Each number is 128 + 32 x the weight over its row's rms, rounded and kept within 0 to 255. Layers, rows and columns count from 0. The size above them is the row's rms in percent of the matrix's.

# layer 5 MLP down, 192x448, rms 0.222, rows 87-148, columns 0-111
size [ 98 102 103  99 104 101 101  98  94  99 106  98 100  99 101 102 101 100  98  96 106  95 101  96 101 102 101  98  97  98 101  99  95  95  94 101  90  96 106  98  95  97 103 100 101  92  99  99  95 100 107  99 107  96 100  97  89  96 102  98 104 100]
[[122 174 110 123 103 144 181  98 133 134 168  93 127 115 148 149 113 187 158 176  81 139  58 107 144  92 128 129 102 121 147 144 112 124 170 102 142 131 110 132 196 123 188  64 123 183 120 146 134 117  85 135  80  97 152  99 159  87 153  99 116 100 187  41 178 117  71 149 108 141 125 138 144  94 139  92  83 154  93 147 102  80  81  84 154 140 139 135 196  99 165 134  76 125  74 144 109 136  71 178 144  61  97 166 115 135 158 118 142 174 136 162]
 [121 166 144 174  94 122 138  99 132 134 109  84 139 125 115  90  85 135  78 157 102 120 136 102  97 138 125 100 134 125 113 154 165 118  49 174 182 173  69 117 155 145  82 107 170 117 155 153 140  81  89 113 221 115 119 107 138 165  83 122  93 137 132  75 146 199 172 129 153 106 144  66 147 147 144 143 165  93 123  67  83 117 179 182 104 174 112  90 127  92 148 102 116 186 162 111 180  75 127 143 137 184 123 107 133  72 122 107 114  95  92 169]
 [104  85 134 159 171 153 103 118 170 147 132 135  96 139 139 157  95 126 175 113 135  94 139 146 154 116 169 149  86 134 121 156 133 120  94 192 100 130 124 150  90 116 163 150 109 172 132 135 105 165 131 194  92 148 182 122 173 170 174 105  99  66 158  81 184 119 114  96 128 120  95  90 219 100  83  85 166  86 158 130  88 110 103 116 149 151 154 112 203 166  94 111 173 119  52 111 138 150 120 176 108 118  74 184 123 106 123 144  94 184 143 163]
 [132 107 135  58  83 164 183 167 107 133 150 152  79 203 107 171 143 164 161 103 122 155  98 104 126 109 159 124 105 125 184 169 100 157  63 162 184 107 193 102  99 128  91 121 100 112 139 154 141 130 130  98 145  85 115 216 120 130 112 143 133 120 171  84 172 102 178 164  64 105 184 103 102 177  98 109 168 125 131 114 117 185 106 117 147 113 165 148 195  91 153 121  62 125 125  78  88 126 118  90 112 133 109 153 108 158 214 121 158 127 149 156]
 [ 94 109 116 161 107 169 140 108  79 177 130 114 117 108 107 139 134 105 109 129 144 136 108  98 131  76 150 118 136 134  91  90 140 112 111 156 152 170 162  74 119 138 137 106  99 133 186  48 155  84 143 128  96 133 191 109 114 182 151 164  64  70 137 129 175 117  97 124  95 107 113 110 168 103 126 140 119 138 138  57 123 106 123 122 149  97 115 144 175 147 143 141 143 150 131 134 133  91  81  88 215 127 131 153 140 171 135 132 148 130 137 184]
 [142 116 192 118 122 161 143 157 124 132 130 133  94 164  65 122 163 153 102  78  67 132 149  65 115 130 158 149  80 152 118 167 186 156 120 108 162 139  92 113 161 114 114 101 114  97 139 128 114 110 133  86  28  71 130 128 136 159 159  90 128  89  94 131 223 114 126  89 126 233 135 153 148  83 100 122 131 161 137 115 129  87 100 111 161 150 132 150  78 194  86 156 165 110 129 163 119 111 171 104 115 145 105  87 158 131  99 156 103  81 207 177]
 [ 80 140  96 167  96 110  98 105  79 177 103 170 172 172  96 158 159  62 136 141 124 145  55 100 119 128 124 141 137 135 188 152 147  99  69 112 121  62 132 104  82 122  83 127 100 160 158 169 156 222 149  85 108 120 147 161 116  80 148 160 136 175  93 126 100  78 133 164  77  94 168 153 136  92 145 143 184 188 115 163 144 156 104  89 113 145 105 109 140 109 148 104 139 100 157  81 158  69 111 137 100 117  96 138  68 203  70  98 121 150 126  89]
 [108 169  62 126 108 118 135  85 120 181 113 166 133 109 132 140 110 188 151 133 159 136 127 110 154 156 186  94  88 107 123 114 187 159 202 159 151 147 110 174 114 190 119 129 148 171  70  96 126 140  80 111 125 121 153 135  81 173 188 153  66 153 120  59 116 152 104 125 141 116 115 179 148  75  66 121 131 135 185 143 167  64 182 118 119 138  91 135 174 146 135 158 110 174  86 127 186 100 110 109 149 115  71 188  95 125 165 152 108 113 101 177]
 [118  72 190 114 109 107  91 140 120 106 166 113  93 176  94 102 134 125 142 101  93  65 162 162 140 111 105 185  82 175 166 118 121 198 136 159  93 141  98 158 147 154 147 176 127  82  70 129  41 156  43 162  35 120 171  89 109 116 194 142 133 154 144 123 123 145  66  84  92 151 106 146 111 115  84 154  97  79 118 119 123 105 158 159 137 147 192 145 139 111  99 150 105 143 111 153 113 139 131 120  99 136 128 132 107  97 111 171 106 166 161 169]
 [104 165  74 145 110 205  74  81 120  82 121 124 138 145 117  93 167 168 192 112  95 110 148 108 180 150 155 158  96 144 177 128 140  74  56 108 140 199 117 135 149  84  83 108 135 132 160  88 135 160 125 216  86 116 134 119 128  89 154 146 130 144 130 136 124 135  90  98 140 165 131 122 156 120 174  76 101 111 160 100 105 139 105 165 137 155 105  77  88 115 107 142 113 123 114 128 118 119 117  98 106 173 123 146 105 167 160 147 104 159 119 178]
 [184 116 176 118 102 125 129 133  98 188 118  42 174  88 198 110 123 117 150 166  89 144  50 124  65  94 110  85  93 130 140 157 158 144 149 152 119 112 133 137 108 162 127 115 148 140 123 106 149 122 122  84 113 131 128 156 120  97 102 147 149 160 115  86 169  88 162 147  89  89  38 125 155 142 146  88 131 101 152 135  65 109 161 143  94 138  74 125 174 143 113  95 143 152 194 171  76 125  38 117 179 109  96 100 149 122 108  91 136 176 145 166]
 [111 101 136 119 119 104 100 236 111  91 152 144  84 138 100 123 154 181 161 191 142 113 149 135 155 103  74  76  78 105 101 142 123 166 147 189 146 137 155 147 113 157 154 112 108  79 108 119 198 120 206 136 155 134 178 122 185 133 125  80 114 156 143 126 166 141 144 109 133  96 135 162  80 160 111 153 153 112 135  81 104 141 140 117 111  85 124 156 125 120 106  85 104 129 155  93 124  95  66 176 192 149  83  74  89  98 124  84  93 133 194 143]
 [156 155 147 168 172  36  83 129  81 178 108  74 160 119 181 123 131  80 167  87 140  87 103 142  92 172 196  89 162 151 153  91  77 136  86 156 122 148 137  76  88  72  92 162 167 116 169  95 111 118 174 113 164 142  81 139 127 175 104 123 135 112 136 137 140 124 145 124 128  96 123 107 113 156  85 122 134  94 111 168 131 136 136  84  90 124 107  80 196 107 107 154  97 176 128  92 140 139 130 119 134 132 158  95 118 200 139 156 142 149 111 119]
 [122 185 161  84 130 134 178  79 163 129 109 137 138 126 100 117 187 116 160 146 162 117 108 181 129 149 149 133 167 147 132 160 183  79  78  99 165 142 118  83 155 133 133  76  97 147 160 125  70 133 129 115 136 151 137 171 166 136 140 136 104 144 113 116 105  73 167  85 155 153  88 227 131 108 186 160 108 148 118 167 134 105 146 186 143 165  99 108 185 120  98 110  73 158 148 165 113 131 159 155 118 160 137  91 104 110 177 108 149 131 148 145]
 [154 157 141 113 136 129 181 147 179 164  92 193 150 185 179 102 146 137 123 145 113 146 155 123 113 114  91 133  55 141 139 150 173 112 117 140 196 124 152  67 110 132 141  72  78 116 120 140 131 134  77  70 152 158  51 109 101 110 106 185 129  97 118 131 134 179 106 127 129 150  95 153 115 120 157  95 144 143 165  90 129  55 110 130 201 151 197 116 111 134  97  82  83 149 193 152 142 184 101 145 129 156  99 176  74 123 131 136  79 146 126 103]
 [141 124 195 122 159 152  86 122 112 159 151  88 129 111 157 116 125 135 172  64 168 128 171 112 154 204 162  71  99 160 109 137 130 211 110 164 130 157 142 124  90 187 173  84  75 152 160 130 131 153  91 122 149 138 117 176 131 158  75 138 159 106  91 116 124 134  72 121 150  74  57 119 147 186 113 160 120 119 151 129 150 127 131  90 104  98 197 134  91 164  77 116 160 149 131 151  95 114 146 147  91 110 151 129  88  97 145 166 156 160  53 128]
 [ 78 133 149 163 169 105 112 105 110 169 125 120  57 105 123 115 170  67 130 174 113 125 130 132 112 164 131 201 174 152 108  82 155 141  96 208  94 113  94 149  82 170 124 164 154 136 106 181 156 115  95  95 127 108 136  95  94 156 143 140 112  68 100 123 109 114 127 170 141  71  86 108 149 160 123 148  75 183 115 155 136 137 103  66  69 118 131 127 124  97 141 104 149 155  90 137 127 162 100 156 129 159 110 163  74 151 134  94 158  51 185  69]
 [118 108 116  82 154 132  80 157 148 167 102 159 188 151 182 111 134 222 134 143 165 123 189 113 123  74 109 137 125 181 126 114 151 137  89  67 160 117 122 191 103 141 143 155  84  89 103 163 118 127 110 130 141 124 147  80 147 158 104 147 136 140 101 125 120 120 143 145 138 141 142 100 163 136  90  84 181 157 166  96 199 153  98 138 109 134 141 151 132 148 134 163  81 113  92 105 102 129 118 126  94 150 105  82 101 107 151 181 149 146  67 124]
 [111 136  91 116  92 119 125 134 159 156 175  98 116 144 164 135  99 121 155 137 186 117  97 168 182  88 112  20 120 129 180 143  86 102 154 130 135  68 171 161  97 131 156  65 176 129  79 103 139  93 139 166 148 118 105 114 150 134  95 127 121 146 137 103 122  87 124  41  81 101  90 135 146 150 114  88 122 122  67  68 157 217  99 104 175 148 159 141 120 124 126 110 129  80 108  81 155 189  72 153 206 125 146 121 134 129 132  69 173 121 146  77]
 [ 64 134 106 140 143 154  88 193 126  99 177  86 143 100  76 170  99  63  95  48 114 131  84 120 144 101 110 151 140  90 105  47 104 130 129 102 143 168 145  88 148 117 119 140 112 100 111 120 128  81 101 119 178 134 124 165 123 123 102 125  68 134 122 143 140 111 143 142  66 102 153 124  77 108  95  77 165 155 130 142  98 174 124 134 108  70  90 173 111  42 127 124  79  99 145 112  72 134 109  75  61 160 156 169 152 117 123 148  67 108 153 163]
 [193 120 103  84 133 100 120 100 161 102 142  86 121 135 151  96 131 100 169  68 135 118 136 131 124 124 109 106 131 151 150 153 100 139 119 123 151  98 163  83 117 148 104 111 113 129  95 139 170 109  82  90 112 124 176  78  99  98 144 108 106 101 125  69  94  63 141 157 188 149 115 176 170 128 139 165 127 174 125 181 129 162 156 177 115 146 131  98 206 150 136 117 188 172  93 160 158 149 107 122 117 157 169 137  60 133  91 150 119 130 150  99]
 [146 139 113 205 116 123 108 100  91 129 150 168 110  97 134 103 119 100 128  51  87  99 105  95  85  58 114 213 135 171 173  89 115 138 151 167 117 213 107 120 155  95 142 110 119  99 159 134 125 106 139 203 157 180 164 120 119 124  91 122 103 132 134 110 167 125  87  92  86 166 124 102 147 161  82 119 139  80 156 111 204 132 144  77  92 149 134 170  98 133 187 119 134 121 114 199 106 167 112 145 173  65 135 113  77 133 170  65 161  65 127 105]
 [186 119 122  56 143 135 178 114 104 150 120  98 153 166 155 126 111 120 121 142 148 131  90  98 100 108 151 106 170 134 136 120 156 142  98 155  79  96 127 113  98  94 104  81 138 144 134  64  88 163 130 122 177 134 136 169 197 135 122 139 164 130  71 199  83 123 131 161 141 122 161 124 101 121 127 128 151 145 128 198 120 121  99 138 168 141 128 169  98  91 156  88 146 177 155 163 103 119 128  83  78 139 135 136 117  95 157 148 141 194 131  35]
 [129 135 176 123 104 118 167 176 117 104 124 112 178  98 183 123 130  66  75 165 138 135  91 105 122 131 106 114 105 201  37 128 147  62 130 131  85 148 139 160 105 147 120 120 173 112  99 148 141 165 140 136 178  31 133  98 194  99 132  71 156 166 132 154  99 111 152 134 112 161 175 215 154 151  65  94 197 129 142 109 160 169 120 146 175 121  83 152  93 128 126 125  74 133 174  87 126 177 127 139  83 155 133 128 113 161  87 152 181  82 171 106]
 [111 159 148 160 107  97 121  76 167 100 112  95 188 192 168 101 164 158  93 105 120 137 132 167 104 151 131 180  96  94 154 137 118 125  73 133  95 147 175 123 129 156 175 129  94 189 131 109 170 110 152  86 103 137 124 116 139 104  98 134 128 134 114 128 172 143 111 133  92 176 148 103 146 144 117  77 134 175 153 148 137 133 116 127 122 139 120 185 123 192 111 168  91 117 159 102 141 142 123 102 129  64 119 106 104 144 110  95 129 125 173 141]
 [ 97 172  77 169 140 100 127 134 106 146  96 152 179 150 118  89  85 148 117 164 131 124 121 130 122 193 121  77 158 137  89 167 118 102 120 104 166  47 145 132 137 134 105 109 172 158 198 197 123 133 150 144 161  57 115  64 111 132 147 114 106 179  72 124 156 150 151 141 176 164 134 142 178 136 133 148 175  74 146 133 101  87 145 172  98 161 163 105 158 120 150 171 113  96 189 151 107 174 101 111 181 100  86  93 141 147  92 148  68  92 130  96]
 [148 145  95 121 223 128 125 150 140  89  65 137 131  65 109 105 164 101 154 101 110 144 143 187 157 175 125  69  90  83 160 141 177  90 139 173 152 196 118 131 181 121 155  76 123 159  95  75 141 101 167 162 103 133 108 134  96 122 165 187 114 221  85 157 116 139 103 121 147 110 158 130 161 142 175 140 139 176 133 149 142 111 165 118 107  97 169 148  96 162 119 122 153 183 141 112  96 162 135 132 140  99 122 107 151 108 149 144 127  71 187 136]
 [134 126  91 100 188 168 145 144 151 176 168 112 131 194 131 106 154 150 128 190  66  77 128 170 142  68 107 135 118 146 180 140 160  90 130 184 139 124 128 117 111 153 111 124 100 116 156 128 174 180 144 126  87 216 169 101 133 143 103 129 169 105 151 149 130  95 100 134 129 101 162 121 100 131 144 121 131 136 100  94 177 158 188 102 130 136 107 110 112 149  79  78 145 131 131 161 153  88  56 159 133 138 155 109 100 206 118 125 136 153 148 131]
 [ 65 115 167  74 119  75 131 115 179 133 137 138 177 104 118 189 168 150 158 146 141  92 139  63 132 150 189 152 113 140  88 103 155 151  82 140 139 163 134 185 218 112  68  87 142 127  89 149 147 120 111 137 188  98  19 107 125  97  92 117 106 106 124 119 102 134  65 135  65 133  73 120 120 135 152 170  91 158 102 145 109 104 130 118  94 153 187  99 199 187 126 114  84 133 134 138 108 118 145 107 147 159 143 141 140  97 126 132 186 130  55 124]
 [105  91  71  43 180  84  54 142  63 224 133 114 176  93 103 129 197 140 106 164 151 160 142  99 101 108 115 196 107 160 102 156 100 134 105  78  63 101 139 185 133  75  99 126 110 163 131 188 134  63 159 126 178 136 129 131 136  86 194 145 101 117 110 113 121 124 149 123 137 138 129 128 190 136 127 164 129  85 121  90 142 131 192 143 160 212 170 174  47 175 158 155 160 141 129  92  79 150  66  93  85 123 110 154  66 115 123 146 125 145 131 142]
 [165 109  77 112 144 169 168 159  75 136  99 133 126 133 104 123  71 144 124 140 127 156  75 165 149 143 164 111 188 151 130 101  53 124 172  98 123 163 148 126 189 145 128 117 103 206  91 141 138 148 121 178  95 141  88 119 128 186 120 133 100 103 155  82 133  93 179 177 165 113  98 160 135 174  93 112 103  99 167  83 201 140 110 111 130 181 159 188 140  69 152 127 149 165 114 159 171 130 117  87 121 143 108 125 115  94 131 190 120 138  86  81]
 [169 126 128 103 104  54 115 138 104 121 115  79 107 120 125 133 127 155 144  96 123 132 202 145 142 116 113 123  98 138 127  83 147  75 106 186 126 173 114 176 141 172 186 125 154 151 132 123 165 109 138 131 156 103 158 110 181 129 136 112 128  95 116 118 101 126 170 144  83  63 155 156 111 159  33 131 116 142 114 159 130 122  98 162  61 143 142 140 139 146  99 132 154 157 161 125 182 108 148  66  78 169 124 125 107 100 134 161  63 146 136 161]
 [109 184 167 140 111 124  90 166  70 124 140 158 136 133 117 109 123 150  96 165 177 140  94 131 100  52 158  98 130 127 111 115 128 109 120 170  93 148 164 165 127 143 170 182 117 151 155 141 146 146 162 141 160 155  77 108 145 127 148 171 126 142 125 132  81 130 167 145 135 114 229 146 114 107  95  93 117 161 120 156 147 119  50  84 103 146 188 131  90 159 105 168 120 172  98  92 175 130 155 128 144  80  77 131 100 135 142 137 135 166  46 114]
 [132 100 148 126 145 130 144 121  78 136 159 152 127 119 102  99  92 102  97 112 162 211 192 131 145 147  62 186 166 133 134  81  94  76 111 101 114 156  88 150 158 134 161 164 108 144  77 120  53 167  74  82 131 131 143 149 118 110 147 120 143  92 109 130 108  80 120 103 122 119 148 108 154  72 105 127 144 160 148  85 128 132 154 140 127 139  86 150 105 117 169  88 138 128  84  62  82 171 120 140 137 174 119 149 114  91  87  63 109  98  76 107]
 [ 66 107 174  78  83 131 120 123 143 111 128 120 129 108 131  83 154 120 194 175  84 121  73 120 153  94 164 124 200 190 185 190  47 122 128 136 112 128 109 132 131 148 162 133 135 162 160 159 147 162 174 140 138  82 159 210 116  76  84 145 154 169 128 162 107 129 179 113 171  48 163 126 109 153 113 122 126 118  47 105 183 146 136 138 150 169 122 153 125 174 145 108 135 159 182  74 138 148 133 157  95  64 149 185 179 125 113 104 116 178 136 135]
 [172 154  83  88 124  61 143 129 101 174 120 130 192 140  76 165 201  89 141 146 133 135 125 127 187 127 122  88  85 136 121 100 140 126 115 112 122 109 117 113 129 196  71 109 167 190 176 132 123  92 139 159 103 122  75 154 167 148 134 158 117 155 133 187 122 161 108 157 142 113 105 115 153  65 117 147 178  78  71  87 169 114  82 151 141 171  79 118  99 126 141  99 154  72 150 201 144 100 112 121 156 110 125 152 126 161 211 121  86 158 152  91]
 [ 94 115  83 103 106 124 166 171 113 160  73 104 135  81 159  92  69 168 134  89  83 148 124 139 103 138 138 117  58 100 139  84 121 165 103 110 142  99 103 139 174 153 146 166 157 153 198 116 122 121  88  93 152 150 114 100 113 169 114 115 140  77 131 205  95 121 158 139  97 148 108 101  71 142 156 125 148 198 104 137 122  93 111 134 170  76 109 134  76 123  95 182 120  72  96 117 139 117 132 108 142 188 124 119  98  99 154 169 172 115  82 174]
 [112  74  99  89 134 167 103 173 126  90  83 110 174 126 171 177 110 175 183  87 110 185 129 143 153 108 134 184 123 175 123  84 112 106 177 130 125 108 149 109  99 115 113 118 101 123 151 141  83 115  55 126 204  96 135 135 149 111 105 120 120  82 141 149  90 133 169 153 161  92 148 119  80 131 110  94 101 143 130 150 225 108 182 158 106 129 120 113 161 118 114  82 156 104 103  94 163  96 127 128  99 134 124  75 144 154 108 172 155 167 154  77]
 [ 91 165 114 130 140  69  53 190  89 155 119 131 104 130 149 132  84 127  94 144 156 104 121 118 155  84  97 163 133  78 103 141 149 131 113 154  88 122 111 109  87 117 163 176  96 147  95 132  80 107 140 103  84  66 171 139 114 149 120 163 156 125 150 138 140 233  86 128  85 145  65  81  90 128 173 199 156 116 114 149 120 153 110 181 140  88  95  97 145 119 138 127 102 121 113 138  19 137  88  80 141  35 108 165 155 101 134  86 117 144 194 159]
 [106 141 120 163 141 113 113 130  87  79 124 158  81  88 170 126 154 135 131 120 129 148 122 127 147  78 145  80 110 151  87  95 142 155 125 102 114 147  73 111 185 143  81 175  74 137 170 153 104 116 130 113 149 111  72  99 153 108  24  86 189 115 114 197 173  73 151 121  78 155 105 123 193 124 145 196 126 127 132 164 162 153  77 148 181 129 142 160 164  78 111  90  65  83 170 135 122 179 127 123 105 118 151 119 101 114 157  76 166 127 179  66]
 [104 103 180  76 120  94  68 107 114 114  96  80 140 131 136 127  99 121  80 190  70 154  98 111 110  77  97 165 123 158 110  93 111 191 138 105 144 117 108 139  92 185 156  88 126 204 145  89 140 140 109 108 199  87  88 127  91 105  67 111  93  65 178 171 130 155  53 136 108 161  49 136 126 105 142 101  93 122 153 149 105 180 153  96 121 134 114  92  95 126 140 107 170 107 142 146  32 170  70 179 104 129 120 148 179 125 137 121  85  65 120 102]
 [136 101 164 110 133 114 115 105  58 153 106  58 128 102 109 114 112 152 137 129 166 160  97  97 148  93 119 186 134 129 108 185 118 145 119 139  69 153 129  95 179  77 150 124 131 132 142 173 194 143 122 135  83 116 120 146 182 148 104 148 137 128 107 113 111 150 156 133 168 189 140 181  94 122 171 117 182 121 123  56 102 142 149  96 125 122  74 134 104 115 145 184 180 123 169 119  64  99  71 156 126  98 191 114 149 104 124 179 128 155 139  99]
 [164 111  98 148  98 193 150 123 113 111 132 115 101 105 174 147 118 146 158 146 159  68 120 120 102 109 106  75 145 139 127 159 121 123 175 191 116 151 133  63  97  84 177 133 113 121 156 137  76 141 151 138  98 164 135 110 100  76 160 128 146 120 126 188 108 108  94 105 150  75 151 159 126 107 134 180 109 124 144 130 189 109 143 118 157 127  99 113 149  95  66  89  99 123 144 171 143 115 104 152 157  96 105 103 117  96  70  66  96 115  84 123]
 [ 69 133 165 140 124  99 113 118 154 134 162 129 111 101 122  66 178  97 181 169 114 131  86  87 120 117 145 118 166 189 179 109  90 129 155 144 120 131  98 130 156 176  96 123  96  92 116 150  69 103 116 125 168  94  71 137 116 138 101  99  53 126 126  76 132 111 143 128  49 164 143  92 207 121  83  66 123 140 109 132 114  89 120 176  90 179 178 175 145 140 145 156 148 124  90 152 106 109  73 109 127 120  67 116 147 191 163  97  96  75 205 130]
 [135 123 154  93  51 127 125 150 103 187  93 135 148 162 133 204 136 108 154 154 144 176 129 151 142 107 165 165 150 139 133 138 157 160 146 175 107 149  86 206 111 100 178 109 181 127 156 127 100  93 144 147  98 176  63  99 177 106 181 107 138  90 156 118 152 146 164 151 153  63  95  76 146 165 124  96  90 149 145  93 144 173  99  69 168 156 140 160 171 179 226 152  75 127 147 178  71 127 103 127 131 105 101 139 151  39 117 124 136 123 137  98]
 [ 75 159 126  89 133  89 144 102  80  62 189 113 104 175  80 111 128 115  88  57 133 118 110 155 123 112 143 148 113 166 113  42 166  92  73 111  70 167  98 150 145 103 118 112 127 147 119 106  87 163  81 108 106 108 174  95 160 126 147 100  95  66 100 145 117 178  87 136 153 134  85 141  80  70 154  92 146  83  63 142 120 148  86 132  81 131 129 158 195 113 138 114 127 167 130 108 157 154 129 122 114 105 152  98 129 145  85  76 104 132 120 165]
 [131 152 139 151  85 127 169 146 161 107 118 124 148  67 141 124  41 102  75 168  62 109 124 166 164 156 128 118  93 156 184 138  94  90  61 124  79 120 109  76 122 119 167 161 140 143 140  89 113 139 144 132 173  57 157  72 177 111 145 184  93 154  71  95 166  94 121 178 168  64 161 155 165 134  85 135  85 142 140 134 172  97 166 145 136 167 135 120 147 178  89 182 122 139 127 184  98 184 159  95 170 158 160 110 192 129 144  71 176 137  86 156]
 [131 125 130 114 165 123 137 125  81 158  79  90 109 151 126 146 116  96 145 150 138 137  97 100 182 118 124 162 101  74  91 118 133 117 112  81  77 148 111 100 128 163 140 131  92 108 127  90 159 118 122 181 114  89 131 116  73 142 100 143 123 183  86 152 123 133 129 130 185 158  95 150 113 130 176 121 101  53 124 143 172 121  94 129  58 147 117 176  55  95 167  87 184 112 137 142 122 198 117 129 127 160 168 121 131 151 137 127 178 147 149 126]
 [122 131 124 150 150 161 118 168 107 129 143 144  97 121 117 185 120  61 138 123  61  98 133 135  88 152 158 133  96 112  53 115 114 116  98 168 121 114 120 111  64  97 136  73 158  79 143 129 148 131 137 125 106 169 117  84  96 156 189 136 103 150  98 164 144 176 154 149 138 122 191 130 136 185  91 140 113 147 168 168 114 158  95  69 163 116 124 121 120  90  92 140 166 142 127 158 133 133  96 146 111 101 120 145  89 103  91 145  72 149 159 122]
 [114  97 120 150 133 130 176 164 115  93 123 155  93 132  74 118 158  91 139 158 162 109 124 120  57  92 116  91 110 109 127 152 103 122 113 140 167 134 150  76 145 135 131 108  84 190 118 168 120 154  46 135  87 121 157 148 128 149 135 152 121 191 120 124 121 105 126 109 100 119 113  70  99 141  97 137 146  99 190 143 140 127  42 109 177 137 146 132 172 164 180 128  91 172 108 127 123  99 121 129 139 148 118 117 127 163 144  72 129 155 100 120]
 [145 110 142 171 129  80 125 135 155  29  90 145 110 143  83  63  99 148 163 123  77 117 157  88 109 114 121 128 175  96 165 128 137  84 132 116 119  88 119 125 122 132 151 150 169 147 125 168 160 119 134 140  93  91 129 108 121 143 128  91  92 164 139 123 135 134 114 140 181 104 214 158 113 151 171 104 151  97 115 169 111 157 184 113 108 196 165 130 134  95  75 168 121 169 180 141 120 152  79  88  71 128 121  73  89 104  97  97  69 142 114 144]
 [134  80 175  89 148 164 140 128  38 156  97 166 120 161 162 132 130 137 168 163 125 114 108 131 138 131 127 151  93  88  90 134 119 108 175 144 151 229 165 142 102 110 190 199 102  96 112  90  92 165  60 162 129 133 137 103 151 128 105 116 136  75  97 116 110 141 115 121 130  53 150 157  77 122 106  80 114 114  93 172 121 128 111 121 100 178 144 118 142  97  85 155 134 134 101 128 116 138 131 109 111  99  71 133 110 100 114 150 112 122 142 107]
 [105 134 118 106 135  80 111 176  63 111 123  87 147  88 159 127 156 110 106 135 142 136 144 148 101 108 155  88 143  53 131  99 146 127 171  88 173 110 126 103 152  88 151 150 104  96 157 123 110 128 126 113 152 105 119  78 115 119  82 107 113 110 122 126 129 137  86 126 147 139 151 115 108 147 122 164 126 180 142 125 129 176  95 110 200  74 115 123 163  82 138  96 121 112 117 114 164 135 164 156 120  57 204 151 187 165 153 105 173 101 216 190]
 [153  82 147 126 167 175 141  68  70 153 164 116 148 133  67 110  87 117 181  94 101 142 126  76 116 184 156 161 104 109 120 139 127 137 137 124 124 180 115 129 126  84 128 118  71 154 137  46  88  79 170  67 102  94 140 163 134 153 156  90 189 106 113 133 101 136 177 127 126 116 108  72  76  92 126 185 157 139  64 121 114 107 103 136 200 118  99 122 155 141 101 137 158 125  87 186 136 130 153 135 143 167  96 123 199 119 111 115  82 191 168  67]
 [ 70 104 165  70 166 112 122 154 105 115 130 143 138  74 153 175 149 185 121 127 133 127  76 170 136 158 135  98 116 175 126 145 115  99 163  99 107 123 159 143  88 126 148 192 175 132 149 109 151 170 139 123 141 159 105 116 115 141 121 156 153 139  74 140  79 131 130 118 138 148 138 119 124 102  61 158  68 156 167 154 171 103 127 139 165  61  84 127 199 187 143 163 109 108 143 138 179 145 190 141  34 105  92 128 125 119 197 124 151 100 126 136]
 [112 180 179 117 154 141 119 185  77 148 130 166 136 117  87 114 134 145 179 115 121  63 126 138 164 137  77  94  91 122  68 129 132 158 129 151 157 115 165 109 129 147 162 113 101 133 118 136 215 104 170  68 135  77 144 145 157 122 147  98 101 117 126  90 130 126 177 166 119 105 112 123 100 140  65 197 114 141 100 164 127  84  86 145 103  92 115  85  76 107 161  98 114 146  46  51 144  78 130  92  97 104 122 121 199 192 149 139 103 151 122 111]
 [131 148 136 154 116 155 143 114 129  99 144  85 129 147  70 153 117 135 125 118 102  91  75  89 130  90  85 119 140 140  38 130 107  91 179 116  95 157 110 121 144 179 123 125 144 147 140 114 123 118 130 166 112 193 166 138 117  68 120  83  99 151 106 167 102 140 115 125 140 167 137 110  47 198  96 140 107 123  84  83 126  95 149 175 137 102 109 121 130 154 101 123 137  97 141 143 160 146  96 203  73 149 145 152 118 184 191 160 144 107 148 153]
 [119 143 105  92 148 112  79 120 143 126  96 146 147 115 144 147 132  89 141 135  72 156 159 161 158 187 162 151 143  71  97 107 120  80 104 177 131 102  97 171 127 200 136 140 160 214 102 242 135 156  84 162 195  66 109 170 100 173 142 163 169 140 115 147 132  85 104 126 140 123 122 163 130  88 187 145  77 138 110 144 152 196  96 134 107 120 140  81 114  95 101 159 176 133 107 167 164  86 149 146 144 101  99 124 162 135  85 142 167  89 116 115]
 [146 140  67 148 114  83 161 116 155 171 160  87  87  85 134 143 112 178 100 120 149 105 107 188 174 204 167 122 163 144 133 114 133 145 146 155 141 105 143 135  85  99 178 112 124 140 201 160 129  62 152 115  84 117 108 135 136 117 111 129  92 115 176 170 129 108 121 164 124 111 128 132 127 191 113 127 119 148 118 137 115  68  98 126 108 121 161 116  81 133  83 128 108 104 147 153  77 180  58 150 128  93  92 149 110  77  91 119  15 154  87 102]
 [124 128 103 114  87 169 131 123 123 212 152 123  60 107 136 164 132 153 121 127 104 114 157 118 136 190 128 121 121 109  77 174 123  74 122  94 129 160 182 135 110  83  82 153 102 121 141 124 124 126 165 109 143 132 124  87 124  93  94 176 112  83 132 161  92  95 149 123 121 100  81  94 159 135  81 182 123 127 118  94 178  87  69 113 176  86  99 153 132 139 140 141 151 177 152 162 107 108 143 131 143 113 167 169  85 124 159 139  88 152  81 111]
 [174 118 138 145 141 183 131  50 163 112 196 118 112  96 107 121 100 126 133  73  92 127 172 128 196 164  92 119  90 116  82 110 146 134  94 100 125 137 201 101 107 167 104  88  98  68 134  93 146  69 176 153  69 162 145  88  96 136 144  58 161 134 125 174 196 119  94  81 121  65 146 118 134 135 153  76 126 116 131 146 116 149 130 144 115 134 125 160 169  65  84 120 124 132  95  85 110 122 141 161 189 143  94 122 158 163 138 123 146 122 189 141]
 [149  67 138  92 140 158 103 103  90 120 127 161 166 123 163 135  77 135 121 106 124 102 162 104 105  80 140  96 124 132  99 139 127  93 156 112 147 142 160 142 106 137 139  80 162 155 138 158 187 105  85 156 119 102 110 126 200  93 119 133  89 105  93 109  31 151 163 174  86  77 150 176 103 172 135 112 135 197 127  60 178 146 156 165 102 155 181 137  68 146 116 108 119 191 126 149 188 137 145 139  83 133 123 119 131  72 102 131 124  54 152  38]]